Weights of a small transformer language model.
Size: 14 layers, width 256, 2 heads of 128, MLP 704 SwiGLU, vocabulary 8192, 24.3M parameters.
Architecture: RMSNorm before each block, some layers without attention, hashed n-gram embeddings, a smear gate, learned residual scales.
Training: a variant of Adam for these matrices, 534M tokens, 8146 steps.
Each number is 500 + 25 x the weight over its row's rms, rounded and kept within 0 to 999. Layers, rows and columns count from 0. Numbers have three digits each. The size before them is the row's rms in percent of the matrix's.

# down: layer 4 MLP down (transposed), 704x256, rms 0.0432, rows 514-633, columns 96-127
# gate: layer 4 MLP gate, 704x256, rms 0.0465, rows 515-634, columns 96-127
# up: layer 4 MLP up, 704x256, rms 0.0467, rows 515-634, columns 96-127
down514 094:478526516534459490472527496489504509522475498502497477464512475559520530547427501494524477490491
gate515 107:480513511457495521457483472501511466518469463490522507469498556519535457527450530492509522501511
up515 105:475490483520496497529498510527469484518525451516464478520506482530479542518513490471498511457513
down515 100:481507522537476498519527502474501488489515507536481503516503457494503525470536504460491459482513
gate516 095:513497441502455473494490531513471481515502506501529566528493524520476503492474547487511490511493
up516 102:515458535484462475546534505555562475477512530478534484521499493492489487470502542527483543508486
down516 103:461588449507553515445466506527507506492480466474470501503508483527519472495509449470482498507498
gate517 113:492501513550447481541501537531455492532515512475511516521524505475511504462494525489521536499500
up517 105:537508475479524485464478503476473486486504491544487509498486503465487495488540489499489497516497
down517 108:508528453486514512455504509500475487499473483526469499477487504465486497509529494517475470480476
gate518 110:508501482467514508514521534503538501491503477490524464493509522491544504548516506506520474530530
up518 115:461465496494480525490513480538487501488496522481507546565488483507507505482432520440508483504487
down518 097:474514528464494530476498488505504527509466515502520560543472502487527507471464487506505485519506
gate519 098:518521466497501503491471491493434484515488528496484496490510546504453468509537502441482492497515
up519 101:470473511457510493479463497500485523500469570507470504479536535513464524503503550484510530454478
down519 101:505520528518532479471478494494509548527452498468503512447494505495452494502493487556494526429466
gate520 102:488463470509491502506511510505491507481505460494513501519554509534502494475493476514518517495501
up520 096:500481493486534480485487500534533466520498501548512508563491508507497481514432483530491552540470
down520 102:468511490481486535511508487539521505531520518526513473466435525464504494527541485489534465499489
gate521 100:552507471491487517500534565495493549517528486504504491498481533476514502498482485464516475548487
up521 100:512495502503532517522530509513509505496530482465514540533500512471438462490491471510500525480496
down521 097:485507472492496501498519505496504490497560507514467475517501525524490516484495509475500486506490
gate522 096:505536460533516465541506509492488458492546497499516472511487508472469502482521511472489524498486
up522 097:494451493527475517488520492565512485506487506458518527485498503505494500553493486481503483544513
down522 096:507487500518515511524540518483523478527453478468482486478496470512540540486498549518479499539539
gate523 102:509493506497546506484510517507516487477529544501467483491523512509490497501508486504459509516475
up523 098:501508454541514529526529537532538509493478488474529470510500501476458540529503519536510467487527
down523 105:493539456514521489487450493531481497508505486483520500533552488459527485544473506494494460490472
gate524 102:515501518487562516492529493506468463523482512506515457500504509446482462530495484496510536467482
up524 098:490465479499502553490472517469499516502513503520465511497515526508547523496533507514476517467521
down524 100:510471509493479550538502509555478501536503493507514515480479511487499503525501494499527491469527
gate525 103:493506458511498509539516499466517487450489486466481452553473498506521479524506484509519470479525
up525 109:501511539518537489516567484502500510506442519564494491530482452492532454485534525460532511526539
down525 111:522484487500525508470498534545526530524488452511517521524513509452502469504470540506508520529531
gate526 094:494535512463554515517492492522478490492482507491474526486546504535479524497506493506484527519499
up526 091:547493491508521473474507502466482503501481471523503464523560481555536521508496498458547511487474
down526 094:520519487503474507521524477485521463463477488514556529474479484514513481497503524503509501492494
gate527 103:524483488510542421497506487502471491475501511492533510563489531489536496522547462473504506509509
up527 111:485518505497504507503484533490472513556495489503500502550477477473503540519476504501520481510467
down527 108:481498483480505506500491538472476508515498450494502498504531497470463525512488531528490480480516
gate528 090:515482530509532476516483500508479498531501509533465524475516538498516497499530493494461490556493
up528 086:482508493491565437521472490512565483516505515518453531483549480482473458518506482534523478545493
down528 090:512526473471493481456474473496524436502545498512463528516510454464474432508492497479491516507487
gate529 104:478520511492517535470494505476475496460508501506519487462553536492504494529488480509512484514499
up529 107:486552500481535509512478484494480508527494450524503480510456471518508501543511494518489525515463
down529 110:498553526533484499511482494512483505539480482521466514490526472485514510527489496497485462513477
gate530 097:534486500498550495511566489488525519464485473487521495496489475493504498458538476482516537539470
up530 097:475463491464494523487513451526527524464484464514508512472511520498500504448516524477496485511490
down530 097:446486451476511526477516487501503540468450473501461499498491535494491520475473523514541481540472
gate531 099:537547493517481487466504539493468468478471480580451533515488467511496487515497500514514490530485
up531 103:511451526473477480503509481477463510496474530461491485536501554524502538503499526488425495542507
down531 101:480496480519489528528495517485473479505499484490491525505520530489542515483468505517514500499533
gate532 110:494518517553505511518542516503505500448531523515496502537525520491486521467439475493503468497524
up532 112:503478553559487505480528498495513540534494460509476496470538500510550466467551521503520537511473
down532 111:524461573543482497483504488476493504521499459529479469506539488536530512497499538492499526546495
gate533 100:482465462438562473536515456506498494503507511511482496506525545504492498497522535458528516483483
up533 102:466462521499476515534542483488515523555519504494492473485476504497433538484501504519536500469486
down533 103:489505501453500460522555501520487520519523496489469517475447532493465495457537487479561500485480
gate534 102:527498514476503464473545478482467492496508496491482458524486508477480549489538486467541526490517
up534 104:488485522484524450518465458474485546481549494528514488448488479480490551479522525554520507499490
down534 103:495503518539470445492480472497541506529520563520488478528520515532496503472532488492504529532482
gate535 109:495558476451519477497489478521517438497470564529475481526474517504534498489458483533492480470519
up535 107:532456486483467480505532509464511527499484523480460489504464491520505521484488519487546513540518
down535 106:523457476489467504495491472463501493515467452478478471531522461523532494478515462492499524488504
gate536 094:503507514498481539477485514529535535480515485507484479514492499504508482501499510515526490500484
up536 098:519497491444501466505468480515510494464503560501501512521498479500491499499468488478441470527505
down536 101:506487502518509527531534538483465489538475459503473493468493496491484528518484474499497527470525
gate537 103:485489514491451469476531539504514493514512509543486467475486492465487494498485556466511473502472
up537 098:480501499522488520528506513535491549506521488480487460535505485495459491537519489528497553527486
down537 101:485520512539479526531488512512533507483484462487492449515487492543459485550485526475490540501545
gate538 091:536495519500511462502549516512455512502483507523490521518500498503503477481486534460489546488497
up538 093:518529469474491524491442541540478504480487473531492513523512483480483508509519507514468518525506
down538 094:504499543493507484511498456479515492489510490472483510454467493509527518533491497507485470478509
gate539 095:477473462498531468482523483487510472481493498523498499509466551500495483532486431499528545540477
up539 095:500505502510545503511486486485437517499459449500510468533528505513511471543508516517524535504486
down539 099:509532510499503530516471463508518516475525498487509463496519513508474483487502459524501541515488
gate540 089:522515516464513502489483495486507479553498529525531498474501468512490468460461504529495493488498
up540 093:491486553528504480477515494502497480542484503496498484486486515472518497549510487496518478512502
down540 089:501510477479506507506513492473507510474542533517498522512503469525503523460473501538513523528518
gate541 116:554509526495494486501539491517527487488503473440454503521504491486492454452515494503531519491512
up541 121:465510488473528464499465502487511495515504529524539463488487509477512518522510532488495485488540
down541 111:470514488488571447462490487484548520514487512533501476485493550516512490473510518511507452502498
gate542 097:476509491483488517477506500468491483470510539494509515443512466503515470542503501538500525492483
up542 095:478519512514508528507545502515467494458502501491499490478533539460513505491525488475448461526492
down542 096:503500510456519507509525552451494516434487474489501489505493509496469536487509512494550490516520
gate543 099:502545540446551518496521536515495419500514521520510505506550507491474483499533478504525501496504
up543 105:506473486449527510503478503459531495498522545488497492501530508509482541502549484468527505466494
down543 105:475477461484480477460518463541517501496464501500522522507547511476502482453474480503506476469426
gate544 092:518527495473513468506533457502506508531474513542555494491508496482505484465525511490503492478494
up544 093:501533497506515531491449485448473515549482487511490507476531463555505516483530498532477490485490
down544 095:510502531505425466531475531492552481518521513487505544511493481483511485459493515468505499505473
gate545 108:480450506516491471536523519487514506528530513516501498545497465484508490486483482540521506494512
up545 105:495478501515481470533479503468510503552515526485523517521494469471503551513506480479525549478448
down545 104:477515459527460471543502448465542521497503484457528526536547480464513531526525476489513539499470
gate546 103:480488534561448525523518512498460519500492497525464526507503520506492536497484503530487501507495
up546 102:569503465509504481485497527537511522538479525504482525518507535532532545540500469479527538523512
down546 104:521528454478534510514509497530478506524514533499503527530517472506533509505510499499516495494503
gate547 105:509492498508511530552492475519502470510494503516492484509519487469505529500523483490489504536533
up547 099:525468493549537517472537501489507533502501510530494519508494512524517527507527507512477478471496
down547 102:505484484523510475487465530511506488499526495509512517481521481498496474491501538533496516476518
gate548 094:508484548499503546512508529489542504478511508464464508504501496494468478490509572489486498450539
up548 094:529477513487543528494527493507485500494528515477516500443561488530491490515473513450535477498537
down548 098:484487506479516522506529502472518475455507546527540545484517501493477526520483496482533484507494
gate549 093:487464535536500502477467503443469529516520450479531455493529501489476499558489475495511472472532
up549 094:527484524511491530488502494474485493513540483498532488526505487497468499517470499530470523512445
down549 095:497512494478472518527484495495473493473500486523493507499487498515517487482486491510520527501505
gate550 109:521516486490513528524507455506503501519501522496463485499460517505458493502522472453521497499522
up550 104:520494469478450491523496470482498500507494513490442511447518507534508497509488503510480514471503
down550 108:490508558505489493544493465484498468525498518505442480455525504553502511514472476516477473494495
gate551 105:448496514480488525513536484485503451510509512458493507501513523480511523488514527461490466483512
up551 100:518558494481493517504495526500490520507509478438512494498470495564484529514501449526487518503542
down551 105:504546542474474494517512504495485505514508494499484499533473510524502518504492498509489524513533
gate552 099:530501505487532492528491492505498512514482522483520494514478532502494519470508519515516579504445
up552 097:503495541537467496472450535479513513501448502541471523470494489505482474543518481516519505502509
down552 100:461472476543479539512486500535497498500492496503437518481523490504508480524516509523515494500536
gate553 091:532492477482476497494512508506517498487477545509498490574493446513455498521506517505530476494523
up553 093:483469519535484499477457492436541497510495456492484541493526499512497509459483504534500525485528
down553 097:481534517508495492489487460469497486506483443497517479540476516483509531468496496500515513525488
gate554 101:503487490482520495515473484439465479504483474506484456507461515538543505491523520545521460533543
up554 097:510506478463511517472520473493482504490496476533485485536509517521539473498490493480510439520507
down554 096:500486542461462504461541518499491522497520459480512494540507504464459506464477489452457462492473
gate555 103:515499498489482527510517541527523474551472476518489523521487528519549517508507510486515513475515
up555 099:460506453510497537485506474520535481477537455498533477475522490500500473545500473470511480551489
down555 095:475500479475513490481519552508505461544479521447479479495459489466513510519502485510499484454555
gate556 094:514480516528474488469494520459452514514500502518524493503450474462491458561487505485475491521489
up556 091:476466503524471487483483503441520533507533530510559475529460451497501477524526457459517524525482
down556 090:526469498515471494539472486493543489529518504507517517508512479487489492464509508518483539490461
gate557 094:529533445482508480476496510520520498503526518466547495499477502468487511435459517482535507496502
up557 096:459499463507505480472453484531466514459498447517496511492524508544475507483490465467495495521488
down557 100:517520505516521549502462553489502501494489487477556487482489534481513492524539505532502509483479
gate558 097:490503482484487505511478548518541459512532512494485513532493501530510479510516519515503510498475
up558 094:501506466510475485473492542500532539500535493510482511519494480551546507515472533507466440517487
down558 097:502492522435526478488493510511505505540498510493514519481485464490457527478494468503515484486506
gate559 089:530515500501501524525499516509522517506488441451517510502476489499499486472506479533476537516485
up559 087:492527515506502503484466542470538523520512467501531521509521537508509474497529493484471511486485
down559 087:523509503511475491497507490504483508490439472483549504520507490497497503496479498504476497500509
gate560 105:490467489492475564469507480482438539517471494515500483499510492491532522502509466547529510530540
up560 105:503490540465497480522487503514493514526507449484508499469536518499509502518473499552478500479519
down560 105:542482550512508499532502481569504523499515515493459516472477518504498503521481490481475463481496
gate561 119:544484548490448489497472511517489501501490492508469496511500523507534515494472493492493476506456
up561 108:514517514494550491492527519514500477537510492515510511513494460495492479502480481448466545538494
down561 108:480538470500554454504516515508481522559513513494507509519491495467488485528504485513503515473511
gate562 101:500500510460473500532483577484507506512525489501462536489516520470512484508487530521519540503493
up562 096:493515506511490475446515535549471520517508501491463465447509482517482494457516478468483456485492
down562 102:528520488507474486581525512506473512477541514531485497496520462494481543515572493483504524493541
gate563 092:498489490535480534484523466495529486507543497483479451495545511494484476475487525455484521509497
up563 096:509487493546525518509494504506501508503489476528527487468503491550524535499489541512515530519472
down563 098:498460522505550506497530474512483455487491507486464473515482505468525526491469513475516502512483
gate564 102:529538493472551481525470491492556461491505536494508515486494515488490471484475486497483511511504
up564 103:490448461475465482445526512457496478544490482530535526501481514479478476457504532532533541519502
down564 109:487488474561478524498512534494512532527482466500536486487508489496493510534498513519499548514524
gate565 116:510474491495479467489507514500505479501501499493446494513491467512531514549462484545499500545463
up565 113:535450512497493468471533498540518500483487542501480515478517482482543498498475467516489458482460
down565 116:484483526500473492511535510508503509445506516484498496473461485489497489462533508489484552509496
gate566 095:503493458515498464518496522543509449484571516468508498483467472453534486525542500487438507508477
up566 097:515509534511516522487517495508496515467462500527481483523548486482472504483453524458506476504517
down566 093:504504505501475522481558533502521518521524520503481515534506529441507490453485514496512493513479
gate567 091:491492510514524573540522488466508510462476488501538473503481514508518504525507476533496499500462
up567 094:517508452488485465499482521502481516488544458501509500487485473477499514521480500483505480504447
down567 097:513513448463500459509452515535520510522545481526492521472504472516492486502486510507533507464496
gate568 108:490522453494460486536500492512485502515524493519485519520533500476522500517460489455503498509492
up568 113:482477532538517515463528499500486488508521506477475483494538541531494508464527535496466522500474
down568 098:503516505527496530498499487512497518504504533502464514497515501505492532476512497475505514472497
gate569 095:483474516509543456514542531467517483495481540493511470509513516502509502487528504517470512454475
up569 095:508522517546489516509480518496514508464502493500539512508479509528503494520480465488410498478502
down569 098:504484460498473513524507474453480457474486481489531509523553521517549568519504521537481491494533
gate570 096:477489504507504528488486460500508476473498537484468501491503505495547478493476516491490446502490
up570 096:537495473518503475493498461504543527537448493497504484453480488511531491502494498531495461536525
down570 100:525512505545463526502494502513490498495497511461538505466480509500488524524525518500528536554518
gate571 091:495502540472520482507506492506539516448487489484473488437519482501527485496475557499475497459475
up571 090:514498491517479503493498529515507482518507508500499479518486521504486525474450460516487487540500
down571 088:499486504507469513502513496490506456478494497517455513527495518522480506561540526494534534494507
gate572 098:524470507516525478446506541494490511523474520494510521508525566529456489500500454456513457484528
up572 107:501539507498463502505503492526493488522519503516478460564495496443516520490533492503481472490533
down572 107:500493492525497497486462483532506523462500487465525478509505535476473508519490475483494484468452
gate573 103:480471507512500521525528553513486504506504540543515472513510529523474481453544491513496514496466
up573 107:512535514530488570488495488499493516535499529528531520500461529477465478507538506480521506505496
down573 106:445558484468525479514513494515482506530518505485505518519497510458520501500526504502515502537484
gate574 090:499477492499528471474513521460454472461477525512480512489498524507482469504504514455465545525509
up574 092:480505464491514542499486479488467492486480488536504492475512463524469515501544514475506526526501
down574 092:444498517547503485487470465492483512482495507485523509495508453512458483471515503509507522508496
gate575 090:493492509503468505546474493539502484495468522505481494532477531496491531523474511473514482488505
up575 095:569519475489441489529491511534508498505525490497504500535528520487509531495514523481527534454523
down575 098:528488524484470474466514524499519528492510498516502511516506504478522522455512498474529513519520
gate576 118:467526494504514552529539560486504454560511517500494496499532553473524520472461522537492504517495
up576 122:497489499458502463513496464514494517472506440507486504460507413506480480529528508469499483520506
down576 109:493510485482507487490530478509499537502473438514484508532504497499493495513509515521484453492504
gate577 099:499470548497492501532546504473557449515515469532512487470549507470493533494496525496521499497514
up577 098:472482540500535471511524519531491485478512471488478473499475519464521497491532529467460512482513
down577 100:450506523513501503522518534468474513495500483518469511524451515514534509475511538432516451490509
gate578 095:501519537496504509480524533515459480508462550517502501500477521458525481500525524502474476543521
up578 098:478493485523505504523480490506544495477465481495538479524519525537470531527455502490488488471489
down578 094:513501501529516514491517487486514486492466502477494479496516497524471534487500503502492491498501
gate579 100:525474490505522476507595499507504497477498496497530482492554521487467486548486521504472499505490
up579 101:531480483486489468497549470483518548469524485454508492488524515466456525509515490521513501537526
down579 099:519491489476545497441515474477498507481449513488537544500529536498500503492496488476494504568454
gate580 096:487521512513527518469496521551466503527518563505463495465509536510514506520483514476539485482497
up580 097:546499491482487509538480463559480508526512526515459523487498515536518504511465509467498479512528
down580 097:500487546497470498503509496501458495479496536541479496470508505500508464507519472476488513518511
gate581 097:513497507507512482519558505527503480480533548518464550479490492478459485474511498520487457554484
up581 094:515483494520508458456458512496483494499500440491539510494486482528463498510493536496477494508493
down581 099:478512522489483540468495504522517533472478493446525526507490519530504483491526527498502489495519
gate582 092:477475525488520531518503504495497434511470516510514473494455525466467468458503542546504505497526
up582 098:445532489535475525512543513486538512493493519451503491508517525541536505532503443497485458489433
down582 100:478534527511486517524500468480528479483496508510505511507541527476522493518510470455494485498462
gate583 102:513550489536482527510515529456477533496491494513521485521550482495495478474489484538473454489528
up583 101:468474497516524511504483461464522526505437476484464465497507525528523492508499491506557508500472
down583 102:496463553518501528534515471443507518496457481469520466495502522518517548494480471550521492525523
gate584 100:524488496525462515463529562486503504523506534496494547473432485540510512484488518475499503477490
up584 104:481492461446510458467515497475536474478516547479524514453497476526511468474510547512514506484476
down584 097:505442474485497498466503497474512509491532504510505505468451475524459503493473519509531499506485
gate585 113:475531478493543523502523475526504490501454470554500478484490509457519441488550525552470471535487
up585 117:484501490453487533509504477516484520511490499530508530451462495433530471459523485534502518531521
down585 102:511478505478508498524496511516439492525482491540497519491501525480507468527551495485521544546500
gate586 107:508494537490488506494463523499497460492500474457516504495520485504477480557493476527487493519533
up586 112:510561509500483474444509519515502479501489488477518526495490509482532464497516482533537494488465
down586 106:484547473539456505501529490497512501503474515485493489502498505514510537520503512495508511506474
gate587 110:477488491466485529471495469487534501495497484510474499456496535511515514487558469535555466457522
up587 100:531472507492496517477493504539515498531502524499470474496487527506481499485481544526500495492519
down587 106:503504519456520512507516500509522540483505493520445488499495498458476498453527511498531484504510
gate588 105:492499526527473486541496512502497513497492492508506497477510505508461529513506475519489496487503
up588 098:491532502523482530476535503514503492469510511495453504528506506536527475525488520517465503537501
down588 093:491500471526514505534532530513537517527505488487487502548481533506482502521495525491538539499485
gate589 100:500522487529531568496544503503442496472533520509484475534490484503513532473502502543490518538473
up589 105:514534459506512553511494445525503498451538508466488476520504446488489513477542533493540541521458
down589 105:487545466480455496488490463481487514470522499525481507516497473488511513471495492534520541518464
gate590 098:537503496532516490482495517494490481509526504567438474468526507472510499498466553504576486511561
up590 092:479503513482451514500502536494509537510505524508479467471487497435514476522502489484540488501489
down590 094:465449478505479527521541476549474483535505471532484497493495490527476530510477509473557519521508
gate591 099:485476527531486531531507488499503514509527473479532479510508505527531516460511456510508508459528
up591 096:530534484500489473496473526498470523485509488518489521467514467487535532504527491521483497499499
down591 098:483512507528479463492484500490512509486498484475511461508557507466491525540516530515496487496521
gate592 103:487479511514509533520544524493516527528527504497503516461478520503500501506505481455528490482526
up592 105:539498533526554538504463503490523532538515470465493515499506488482482530501474500483528511493500
down592 105:518502484472526510517501528460514541532549511498464503472512466499472482472531502481504514545465
gate593 086:511478453513490473462522480507538487522457477476464500451516472516511480485498542490507450508491
up593 088:479510520489515469525508520477496490480482526528504476515499528517541537500498489509519497464505
down593 092:504466455511517472480522455510516470509466456489395491500485448497504481497474522498496489488531
gate594 099:485516503504482518462496454485540500473452513501521496491503499481535501496499493498482517502511
up594 096:508446464533477464522528488495467512506469503486503483458481496557494473482536503528555495497454
down594 094:493468489505458525512538529505464513546525479506478525469513534493502475483518529521525521515524
gate595 111:528489504489459504496472497516517452498509480442500498521488505531461517525452486488505504480468
up595 112:498523548456506460474512485518531486482523532485485520481517484439486498471502489483500513496477
down595 115:546488502458508467534491481529476493520468528482504516491484467490475504491483511465504533499493
gate596 095:476524501464495456529467487509484539497519547489491450505502488510500532514493458533545476509509
up596 098:467492483477489479509506502442545531485533531495527505515501447517502524527514498535504520502508
down596 098:506516529518476472499528511507537517478512492519530495535535519482502512553540478526527507506501
gate597 105:484501514563545506526499503502476512479534514521494462463533530528489539489499524532504451494497
up597 102:488512505498544470476486509525515480532521515535468455509496529480519497511538498509500487508468
down597 104:520500493519461507468500508502490509513499463499531490486492497487494470534524495492487525478468
gate598 103:486490501495494548514521519501530473514461509515515481527523522495477528479442535485525509521518
up598 109:470506479524487487525498518480481534501499524518479521483532534510515509501535468488511489505512
down598 110:504529504563491478471491533528471548492486483501484520514512530524536511511503503509464469451521
gate599 108:489510536503514488513484483488518509499482472492476485462466516512518459534503477480534515520422
up599 106:485501534534512491528525495496483510485475498474454473515499506497531501493493505503493503469484
down599 106:531455488503525491435459518497499482486464487484481532498538526471510448503505488522494507553465
gate600 096:452527515505514516485482490486491525558491493510462491552515455463514470494526494464507511490475
up600 095:521525519479504540485489493548474522489500499476496478494524518479419523492518502534476504476533
down600 097:526484498511470500470475512495455513491486512495509521494470523533490492498504475492460430478508
gate601 094:533540505528476546510521509532505472511521508515486501549503523445515471526471511471542486542443
up601 096:508487469481499514551547472483507522527481515515488509516508478512503539453502546463540531505495
down601 096:486536464519491531480503487540507491494491509504532523485509474523489471504475471498518484481487
gate602 097:477483511487472477499530509501496478489535480534538474516467480436513538510519549523517491468526
up602 094:478521473473510508540471450488486497534498474506466490509511507525465482469499510475497498485524
down602 096:507511531528493482521533443489439516470507507523467497474498505476499532476486528450543499462493
gate603 104:491489519520497519498525509484557490567511491517466508496482517504495517499552510545485500502500
up603 102:456517535503540517522522492457503515535566484491470518518512490496507494519490500532496515443450
down603 103:501502528519501512497526500526539483528475509527511531485470469494481476467524503496467583483453
gate604 107:521508501480504505482530511463473506515475520522512444531526494511545528504473533501479505469535
up604 109:500494490504468524474501462517509523493512462486490517445521482477460477540464495505489487500490
down604 114:502505528484503492490527529517501512540520522474471510453520486447508490498495514504510532479504
gate605 103:493486481503480527517528509520505529540475541519489525468496487489475486456530500522517514439502
up605 099:468484456523506515423482527482497493513520527549501546494530458511509470490442530512477501479531
down605 105:505447464528506490478514481477508477514504520472519527521521509492478518506490486510505519504518
gate606 101:522518511510493466473500513546442451494482431501426476511508538531514472493499526510488500485487
up606 102:489460500498512540480474552476529515531497522498525533512509494455506472518508533564474524531520
down606 103:513508507519541520521476536471507518517506482523487531545514495478552507518476481462462483513480
gate607 107:515542495533516493468523545501543495505496517491436498508490497498550519516512522487482450502499
up607 113:478482527514507511544494482501479497464480477493545477494535539511476517517490473526488505470508
down607 099:501508494521475509497486515497520471481475529496487489523483496507483502490521510507501499490457
gate608 103:514506457482494490522514546505512456509535481482500529523501512452502517481498540491557527497478
up608 107:518487449506529501469468494474485505489479509492500527540475479466525472522498490442499465532484
down608 107:467571459510499512513492510514525524513523542548443504493523477498522502514491487508488457482545
gate609 094:512475492510480491495522527500530511502498463549503536504498502498493473503507526487497563518463
up609 093:465507516507471512576512492452485497505536492511506513536500475471518504498475531536509519524483
down609 096:487545529495485478513510516499516546484484463515524525524522425488465476515464455520496520492465
gate610 092:500485535470513489519517517468538499468498556534479506480479516505530528455533514496482502515482
up610 094:512544476501524522501459507507517445481532514478491470454488475517479431541497476513469485467531
down610 097:518473527503487514438498502558512454493512500479479487483531489471490490501532525524489518486484
gate611 101:525498508481497475502481502497482520522527502460497543485496518483516482488516514489483537539445
up611 096:500480508520516510482525502508501494470484474520519531545449473494493514528430500518492484512483
down611 095:477511469532496540469488496500464519475474476487534485492525502486513521536518504472528449488513
gate612 090:517492484454466509473487524505507503538473496475464508476487499497499515524523521489502415564480
up612 097:513497496520465504495450511478545530498547518510461523442497516503482539523498469537511468508515
down612 104:513454467514486519521489495532466528497477457518521496464494531509474517533469490507526506481510
gate613 098:457492504442492565525502464485505507507475521509492504521449491485481496471504484469502529551465
up613 097:518472493476477470523468530466507540473556546462470501527502471493453513483480541519485500486539
down613 103:470475542533493477533462480472487535516477476494499537519508505463482548503480509559513460485555
gate614 105:520498482520515487526523533480459485490435530473487482572486531524519525505476482497509511475490
up614 108:478466486514526488494515476481480506533515481494525508524491516472472457495519480518518510475491
down614 108:541521498537482514494464488501456456478488536487558499527500527530521508476499465467520531475462
gate615 097:477493480519501489490494495502486527496518519483465553548464443509481521454547481509513537452509
up615 094:498506491457517484489462483501470486519483544491456568475461494507489499500493502517490512515532
down615 096:474486510516493480508489462457476497521495510482528492526496492527442532453530473484533475458512
gate616 105:531523485486550480475492506468495446478510490559498455523570544503507501512486507497492512494493
up616 110:494489560533483565522479504487519513560510484472516500522479479488517533510456476527508490465519
down616 105:499494551496499492515504506530514471499469503520498514456465529541540486540524499502484485539499
gate617 098:511470530457489488563530507475461489524482512526489446488520529512523558499433521523493486493539
up617 100:523516492520473487487458513512519449490487490496537504523507524540542474473512505499475502536489
down617 101:478497501506503535493472461496499494465465523483476490493438512548505518491525536480503495550470
gate618 099:470507502517500496492471511479502430525540508486467505546527491480491496469514582523500504499465
up618 099:507515517505543490458526519470528522494503490503480524506484494537487519497518528510459487481516
down618 099:472484545485492463520515481499519511457502494479530541487483474509530501471536503484506487539514
gate619 095:503504518493518509465478498546483485490493499507444479462537533500452467474506502506463494494500
up619 099:503521500515538486518507506517549504500491476476537499462468497490488509493555455532465487506477
down619 100:515475472481518491470487530470473517501488527520458508472497484493507496494487524522485532491521
gate620 098:509570496509479492519523506512503535540489515505488533493505526509524502503454484482543471537452
up620 100:544520496522494507514461487459494501475517491444572514468543511524530517503468485500442539489507
down620 102:513489496513556524445468475479469521494508503517509501568482503520511484486472480523486497512501
gate621 099:522447515497519512513498521546514497511514482524517485485462513509449469504528488505473538498536
up621 098:491505483480498493460476514480468557476508509500550504465501472518524478456493522503504492521451
down621 096:482493491519491462522505514498472528468505537495497507476467460480554470487487518484495446498492
gate622 099:472503486477537475500537522506532501499497529473492537477462520487507503474499456499547484468546
up622 097:558531528517473487456513520511444528508526473532500518525465508501499490493469484488460462502476
down622 100:499508492502513461494485477500457478506510501527486446533506459529508482500488535536499468514480
gate623 091:469497487513514484484496493496489460494482501495533498534486516509516469464515488452516533519483
up623 092:502484496522485523520530500532535478476503472481545492455526526507509530492484530487482495480505
down623 096:509537443473487493531474481460486513529507534527488511480478493481513484497458469474494526482510
gate624 100:509500469510498537499460506511519543532504515501517488470509506544514494497543494515514521544538
up624 100:502503499510483508515524516481475496513465527528549484506516505495527512461523490483536528494501
down624 103:439501493511502512492516489518498494484488518493503517505530497483487479476490475508491449542483
gate625 095:517500520480481468498517513497496469518485504553510477527514511503528490472526469494476504466528
up625 092:497507512491501481526483503482517501513507473518498486484505487477489516490533465507532502473507
down625 092:501492500502520495483535493508505510481501502470526506483484464526469495487515468497468486491497
gate626 118:509515501490516526501543493524538456461479513442487472493494519520503507516487498478524541490467
up626 115:476466498518520495481505493517521505516507496491492540514486455492499539531509503489490473530523
down626 110:496486516521494488492511516466496513491504500481504543489475450486478537495528523452501451505501
gate627 093:493486493529478503490522489524512520529479473515490522480491488463492530514513517475488443508534
up627 096:510487507533525501482546497500494478471483532524479460546451504491519465475497500499451485514502
down627 098:478501441501527489508521499536474470518529534463532465505487496494501493483500470550512454477532
gate628 089:541522483486524483533486507519530492465432499497496478546510510499439488490484522544500509488516
up628 100:524493482476558499520496438546506485515503480453497490499489521480482502452544514541479517522482
down628 100:489463489516511483502524483549513530503485517440485493505491495516536471482542524469501483466470
gate629 124:541529538519492500497475519531492468496521566527444513515514541515508537466492469489482495516503
up629 108:482461499531520529494487490490513526541485463508522544495556517483503496486509502500500549504471
down629 113:514523518521488492529479514494495474477550555498510496475476464489529529492498489493504507469524
gate630 102:503496540491521529525493529493504512505521483481479484519504490524484490463541509478541528513479
up630 098:521520498492492516501520566469459492489467502480494536533471490513551479478500506468456520485473
down630 101:477457547492431535545534526475510499521505500490459506487498472468527478482521498513474554461464
gate631 097:531487516513482501491455492494525462487482512490463519507485506526450544518509474516514504465492
up631 094:496519538508484551484467521472482521516515507492527478478504521496450526534500473525512490493504
down631 095:480513505536490510511507520467523486499484500490499543494508501530508526500493477495510473484530
gate632 100:504542538483484551524466510458499518517524511515502485468539471518441491504532548506501530459509
up632 096:446457472519502493506541470540450535550499504495519524496515495500504471529536522512569517511510
down632 101:557475498546507471467502491507476508493500532473493551514496476447478470533529471460508513484513
gate633 101:526465511468538486541451536472478541484528484494528537493516484459516525468503493474500510495510
up633 098:492495527531509519524505485520485525478481469506546485545470511497487493484520509512510474498543
down633 101:496536496532488540505538534546491510478509506543476535527474514505453476486535475480497510510518
gate634 094:529509492447489527569535499493504556534519540498483516504484483533473571473546509466507500508494
up634 092:506496519490537507503499498475508490481487474528518471504541473493506486505492485476464426550509